Weights of a small transformer language model.
Size: 8 layers, 3 heads of 32, MLP 256 SwiGLU, 2.46M parameters.
Architecture: RMSNorm before each block, rotary positions.
Training: a variant of SOAP for these matrices, 4856 steps.
Each number is 500 + 40 x the weight over its row's rms, rounded and kept within 0 to 999. Layers, rows and columns count from 0. Numbers have three digits each. The size before them is the row's rms in percent of the matrix's.

# up: layer 4 MLP up, 256x96, rms 0.14, rows 119-140, columns 0-95
# down: layer 4 MLP down (transposed), 256x96, rms 0.178, rows 119-139, columns 0-95
# gate: layer 4 MLP gate, 256x96, rms 0.135, rows 120-140, columns 0-95
up119 099:445439585488504508540496504521524535488470517494567455469518507515473533471459440486479463513464542490423501441495461467494477473462495493434486521529589467481499518553554544407500466466506472551514521465486433472469528519524494429564513484548588466510488474567514433502495445522556392530
down119 104:519447494486494523522473507462502526438517548444476464513524506481468512458550462477492478486518544469523452508474474395444456539504443479558468494451484471574491476495452519484519462496498454476508526439426474490512446481571444400498422493500467490429505425462493459468392492568494514438
gate120 079:458511527507521500523496545457535547494475497526559493551516534536512523495481488474524454529589566509464479513450464480493490477558493487520515455529504477560465519526473570492496490481514473422519562519524494598438457434573554556472528546456549482562609533534566481512426474544527448547
up120 093:446421452446500437555536497448461509430561501464469457480484511412534448539465448513512491508434443500474476422542505487527420491505540489571509492469509491472464463497486447503566477490473531517495532536463579468574550525428465437520451463506476464505460540471480449551468545533494516507
down120 075:479552513516501565570536503493570512487514487506501508423569489472513544474520440473451554466502466543507513490455455537536505497515429546450468370483426489476481525479514506527489540515452466366469465538512497539491472551527572481534516439510501512517490456510559552532512445501538444511
gate121 084:515547561501505486514469463535518540451424487502482527599532502511525555477515576491468502447536506507547533518598500511460516567533450573429444442528520481471564483432438515495467438546483458477492557515479532556494542529504564482516532491517565431478456428448513522525541534487508502504
up121 082:522464500435469539531509571498470465546572519504512486441450474444428504524505429527561540550438563486525507453418492429509542487431552520525556475480484539492498507514499516463464518528479573542459473500539492522531430527439456473520509435496466567542491586569499532502438494535491490522
down121 074:521491477536510554530493448506573457547502549486534514431573486474482548451512494505527538421502498562588475475468503529433494531497497544452518398551471487438519539445518522512490455514462479443421491508448469517494473586569588506498543468573496487517501448470503520530489531500498432490
gate122 110:536489489549430476475559547494479473471443492453487529480440527506449527555415549505525486407543430560492627514525475481502517509523542481461533426544478514460499514519503483480543525453445549493552575540535510510546537500531476495471519516528517514540590499518425490565507549535486522518
up122 095:490499544506582463506497518438462527498449537487459487503533505421480502487530497455518512518468587497546516476591459545564512535501511494555470505484557464534439490528432532510531439489537446432511451499557495529438440497541506453490565550473535467532609517514461450529431516522565510481
down122 106:474533426477405526449536513504493488536516499473522493532460490500490492499423488440477453496459444531501540510547465506525639417499539489401562480464501564453477532564471538497466454461472526460533464530504499529486515481516506535499497424458545507416493462502557504555464493481554493542
gate123 115:547470482423503471452499482499537475499542476424520545475439553543513479494428557488502558511466500548513461555438483518477557496475469563487534459516512534499515480444489552548478491478545538463504445538570591474539496548565540537488426409435508465469466504507484508545506547567503503571
up123 114:481578501489513507488503497482475509475484478559546476478443509562483510579576463478509503478401443421518474469542470483526552475518567479534492468520505490609479455421471464502509519480514513555584506456551426492481517480482445487498506509486472540453500546553560481526520487529467596434
down123 108:517538492526459544491520529514489472470484519490455466437510445530565532443583535440486580491562514451499572474516506457524480491441464434555429537478511486408498503501483455487502440426515460446536497447442447507561484494499476474504535570434526484480430476456509519476557540483510466559
gate124 109:493494495515490501508498568514453504544557486509467482471442496478461435483517560558500531552484453472526437462568519512478449434471499473480532494502523442460564540494506465496531583490601456578477489520492513466460528474528511517473507493472450519493526513543391423517627516528444522534
up124 109:557467518536503509472484536505499477464513520476446424535540548524511572441488446500500520478482490542463478442516449525470506549490457457495470493568512526510493452527471465432441405478469448519458492515468519542421426579476497486453571523582477557455518556587528442471470534485502531484
down124 114:453465448506476534456503471460520532515548535543470486473534493497525539525463489520527528535596490422479434503528490511511552559514563574531521577511535539553543603531516524481540459476463503436473484459441497539488486482510508436475505572451420534486478458516481557437431521490441453499
gate125 083:516526518542518477529526520516602548485485546436454523549547483516480486497480488577460476561480583531523508502447495516482473498420456470459489482515469482457475607504527517527529552503445487492485449471465518472538454502594569469578545432558499551479475459545519573544533515478511495456
up125 091:593490506504462462464533492528514492554478429495453540442511517559549547513559457551555466429423499551489483495511455513454483514524472488488469462562534470428461448542500499449485420525451498519517522562477469509527455475560457447491551490489529524488546452474501441452584434520542495446
down125 077:470559560490512487488489450502529475483532534468527575512529461422471575521525527502451572482519518516493483516474537540518532577522477507482453403466489472517469559467519461501442557495424421491475416554500567498495488504513596449548525463567480506477422466507510480476486499573470481516
gate126 113:551462487535451502562519450545495476546495530477541529536506432512521454530533458510456543456486437500441456492472399559565490526437485584526427451518523536524509552606497445457479507476493459528489492505493476483421512521498507519499432481504528473477470478510481478600510532537543521425
up126 111:504484448513543523606583571503481508566478520541538491485450520502510475500458521593505468441577465531437529510475514469458435487477457486498502493507528548517487449479501508467573461520523546476516518526484422489506525431448554486519544453574486582529559489465422459540481533468483477532
down126 114:490547457465551513495541523480497428492461464497525498582497451423455471500505490513587481445466547516468487516487546520491506493505510521500551510537471458497440453492418491508427560542500554513456513567524489495473542472534527467487462541612585520448543490510450506516520411527584459470
gate127 106:528457466436517489487557555569506404486424450491514506539486485479568463531489541495511463509392518524559432498519504431531548516513476459491524500544497486475500405490441459490550498470511525513504518570512498489501501562455437526573460505484472494509464449497528448514459578464519408513
up127 106:507547462470521565449516493471591549477423478572569498529504514499484553525457518528540532508476624498471492478459508557508503472469493435545489475470449471502463483483523540500522529464560456496521532471374571530414545528529532530483453479479558453547471510456501472518495478479535473499
down127 096:408474452428532460467476537480477455486429492527538512599505451357504483529471496476455506528490515480565457503517484540528444512553479440522473452515488450463491458488487584510498493517488456506449480585497496520397527490509544490543461505559513527524514491500542503497541479536478438480
gate128 126:458503532493497495465482532532488522522527555470511522506476471504455517465516473531502530503529537533530434531488502565484507482461522495506569558420560525498491489506581548468504480461494486517488519393542598585508472468484497631517487417521579509539534591490485477512560468519549467474
up128 124:482493483489513529504563528486512531441448487454545479525482506555489630457536460484568567457550511542425545465526521468482471554458486468493510537536474486482464496508377472484522523541519512486560471548492449473504567538554478467498506595513535565485516464479528485537466509526501514407
down128 129:497472514529500596505481492549463491499503515487507513510542533463502512477560549439527398505522495531535553456544528460531524526486574513521500526500508514507500473515450496536512527525501565382577539557437460479553514538510434502517548579537498558431521505492454519459569566463484519420
gate129 089:506514541542518557518554500564541487555481458523412499530489548457474497422559450494534506532463513451472489556466534513458484485507445474527488480499503552521528518457428503513504502460550534511507426555522425510417535429501496527506530509469435565530575446524558539477491449585437521512
up129 095:453494510526574495537472521485534475517546491429433458521496385507497519526554505483443437509512528506498546492540587524481479549525484546449519543468501417468531477411476513500539526412435550537440476473524508528499469411483519444456511486487528466425517547511465564492515483538496510468
down129 093:537522498501477515400482466536540473478474514472491526505535499488459523446481487512515538507424507397481507591451507501469523510500484507453450434430481467471568500448498508539518520516546483519493506524465456508459554544498480616505520413509464510505544448471513434497405491570484416477
gate130 111:482577509537456468487541387578511450508495524478490502472561492497478464513568527507521543434542441434550486488545478540505491495483552511495557481507572482477418493568534523451529493466483478508508577480364513467501503505486494451548516458530505426535467498467494524540486443519496530546
up130 103:526516546523553459481527425551616526498466522542508479470532440474428514489472456511504513528478502421561548499532467573459520501448531504460484537521545463486445539481503470570501541440514489536509549434445495555535501536476496500533507486529464494575467449391441530528509463500529510561
down130 115:493500536426498538558504488473484477461571498503497522473573547594507440514504504487525523520557494479449457501449497510469474574509503507440473516457525563501530493457574544478488469442552505466418614404491519516569488536491484546547484429498538474543487465506491459484407491486511493508
gate131 124:520541569499566479509511466536544476501435537484494553496546556447511539459555545505565466508520452454546508499474479526504602528504577486502479589484518532513520518510460448471495453404543474467444507515488539563528550453433456456535490474478456498566468534484478524535476469477600511485
up131 105:474463519483511452606461442486551538453543532437499533521436446467513470498487385508512440567541503504491551420423501462518501536454490476470494524525459518518475546487484513464475511502517510512565520468537582543499486569433412466464507529519489471481520513488454552481556546471521532551
down131 108:450517434524506471455468494462484448489425545505498504545532502456459490504469484476521444488498446485546469475498495512438533557487521472557470512507495445490523536505583503564496535450580497497476513517421545507444552486514561403499430528517494530566474534520538480566405460499494406450
gate132 083:524546502427477534515501536478525531497449534487471465470504407568526489524497493537541574478544457526445502490483518544463522500498501515466442501427392494459536516446517554541450433535505460447493523552481597488467446577504538479457467473563556434501499522520480556479505495463562496455
up132 081:503426535535568479518518526512490521426529520465476521512509489454568420499517495491489539523502514450468554499473438465464515521535516521489532514510481460493533500506405471462508517512538476624517516486522463484526471505524451508612489441512554628451466469509531463565507422484459471522
down132 069:500538596511468531556452481532480454509486532489488519432532503496517466559516503454481505472488463546562502515534475539521536509417478493469435397425465512451489487493551487528404448563498469385467445495547524479472463544500550478435515519554477468534535537470455530516524497466524546495
gate133 087:443542545523512503562517525490459477536522542487528534527527578502521498574461437451513444517483473461492516534445565539470529433457580494444517488540470517505520543518453557525512485510500525403505499579540463448517405536484562507448524506470495426523529478455518507449520478521546524590
up133 097:524478561560502563490451478526447452550482606452538526482501471507522454523494510481429514464502477499491512541504461474511478539487495501528374476508463449481400511506518466411439456428490491476465480528472549563521455415467507536504501505468454509530426481475548500486517513472451458553
down133 093:465503495476456478521487470563588545488508477477524416438441513480503568448510578411498493472464513524491518457523506526512526491493467508503469375517494547521506487471523498527529521455494468563555530492497486426586486545471495447593517513451564537510521424505511479560476507498568482531
gate134 107:531517482549473534524558530555528517483537521507494489536498517515434504491519473518460390486535484426435504474471450495517483474547497469395509579528420518501552543468448502470457546520466555578505535459478528507506449479472466447519450441575469493553503475484552557562575535519505475488
up134 087:480500442576452451422523543520539456498534480492462491466552508499489523470527476535505407537555587483511478449501564431468483520450514520490488564531393471515566529447482557439473525527514513536486482439508557484573477487441504473442462476482518520545492547533476479479505577483539541527
down134 103:513526560409579509518476543558527451496502439488518465544492486425467393523492479459472510474489540504496476507459479529502477456511538483522534439500536458501466507509433493525521558439517444495494530531511538517457532511488509519473532408541512518506569504427458456481533570634465527500
gate135 088:555580541451522563490515484536504507539474475507486453547507510539536568537477443503461508481516542516495500542498523508527479421493608510468463471472432509446504415444511423530448427580508511478493528481485522501480511515596550469423556513469497471413539510513490537520522477457474512451
up135 086:482527479453480538501468443518560544531432520476553469530561502507543467527524442448392485455504457534533505540512467576509514554499521554499457470484452476550516465498566536490447480577455549489508481499444481484452463515476480540438514462394502429523497509510499522476408495482479446561
down135 093:492451555540499402505500540495424504501524541478493537559434443487496485529548541544591541579454501446481456486477479495519438441514472423530465525498515486481496505523448538412489506533568458500525472491543495458509514536491456525548445554577521521507497522419525511510535468518498594479
gate136 088:478479455474471497484513508561488502504519525440516507473460501549457528536578532478486600512507477416467522529486441519455472449485524433479483418484430490617460454504544476536509533522462532484530471487460483466443487558428559523507506511510561474503494499435457556513517536501583504419
up136 087:566489532466530476435504489454399480454575478410522559598436568576518471501529513429526544502489516501471449513545432493469510496498540485492497456495526537581496458475495513511549523461575482507562495469501448511518570524501456498480445499432475487471524555557500521512552479474497494482
down136 090:425537509472499512544529526543525518426535558523515457444543507477493520501466476517440515553559450447526533458432450534518496499547529499458481367490465476453517472468469512500476495486473488403428459482454496569497429516405541484541557507489583481507494468520487485517481513477516464547
gate137 096:501458542491472517553502541523455493513493514521478488452550470559566503494492485512518487469486468571530524502606516518521515495459511496457474483495571473506515505495430542526472383457446509493507494599505490487464524468508550392518469523612570496530513574453505537473468543474467509428
up137 095:424456493488563477542465560509548476498530593552470469486522521574518483514500447519521535537498505519612526481509606563480454544495420559490506472478509520462558460512477517587494521464479546490513473517513477479517521568485571488528493508503496498454427437453445548506519511463493443535
down137 092:543448631472476481537528548452436547510534487514518537512461523494469523517507505482521510584453501496501482525465514490454403483506587514521431494447484545472500507473523515442528498526523484517549567444570598466529469449462533496540499539498523470419538488430465453508505519510433516490
gate138 103:521514499439494515460587502503545473467549533530473511417463512481518533471493478460493495521515473458520553495467493388442523563447583469488469651535535471557488480499476499435481454514488546480560471444498520486545504509514487448519570537498554505513500549492469519421559511476480508507
up138 092:501505477548475511482539465499533601450518500520479483437490516509520483494530584475610479514546469484418508537558496454505523438455504478519486535414457571546506499535416424502540501496549527544579526525528535529508520448484459470550519546493496506480446479497551531496595553463494503517
down138 091:493469498521513537523462577424450441516462481483525499623501524449504520513507479554509508507488511513509533492459509524489523564549422490429484421497491461481470523447508544512522473538451460571445505521460402476509508524486510527458479444588432505530541571500455489492468425477476452458
gate139 110:493542439475457521482489432578524582509465542421518500518529554473457527535476587497545475500529513517487508501512520472504513462420516572489477461451501510508495429370537480505488434533505525511502480487530525493607488530514524558492472444479527497508488540591542556527490512514543436475
up139 099:502482497452501539417506497453541536471455509542527510516518503513482483561520585514500478506567526498448526509484435516436406549453489517499572498514528424436520569568518473543533539484578459458575545512542475492512500501546464586501526546513530573449441478478505556513544501509483448520
down139 106:475488545483492526495540527569471524518589500432493527485528518528559550447555503551575496535522491546523478415506543443532491490522454514526501476475522478500461441450516432543536537473473517406493462426499406530549478499492549527506517570463521442496544463483553478469566522549469563478
gate140 101:524498550518487516461505439497542487501566495543482473524531588483503471584455523494436543504481497473473489446514467587522502486474456583555570521448502458481438495576549564502526561529518452505455479482500476559514509450538499575576477511564484533444469484490508450509476568583477506484
up140 113:528482431551406533511468516472543517486488484546436457493441463542518569493542474491472443478498502501556496474461506417541504431484480525526473504560484516486474507467540534502492489497473471436472540529500481494431463581508460484366536576546461472499471536513496503444570537536422495524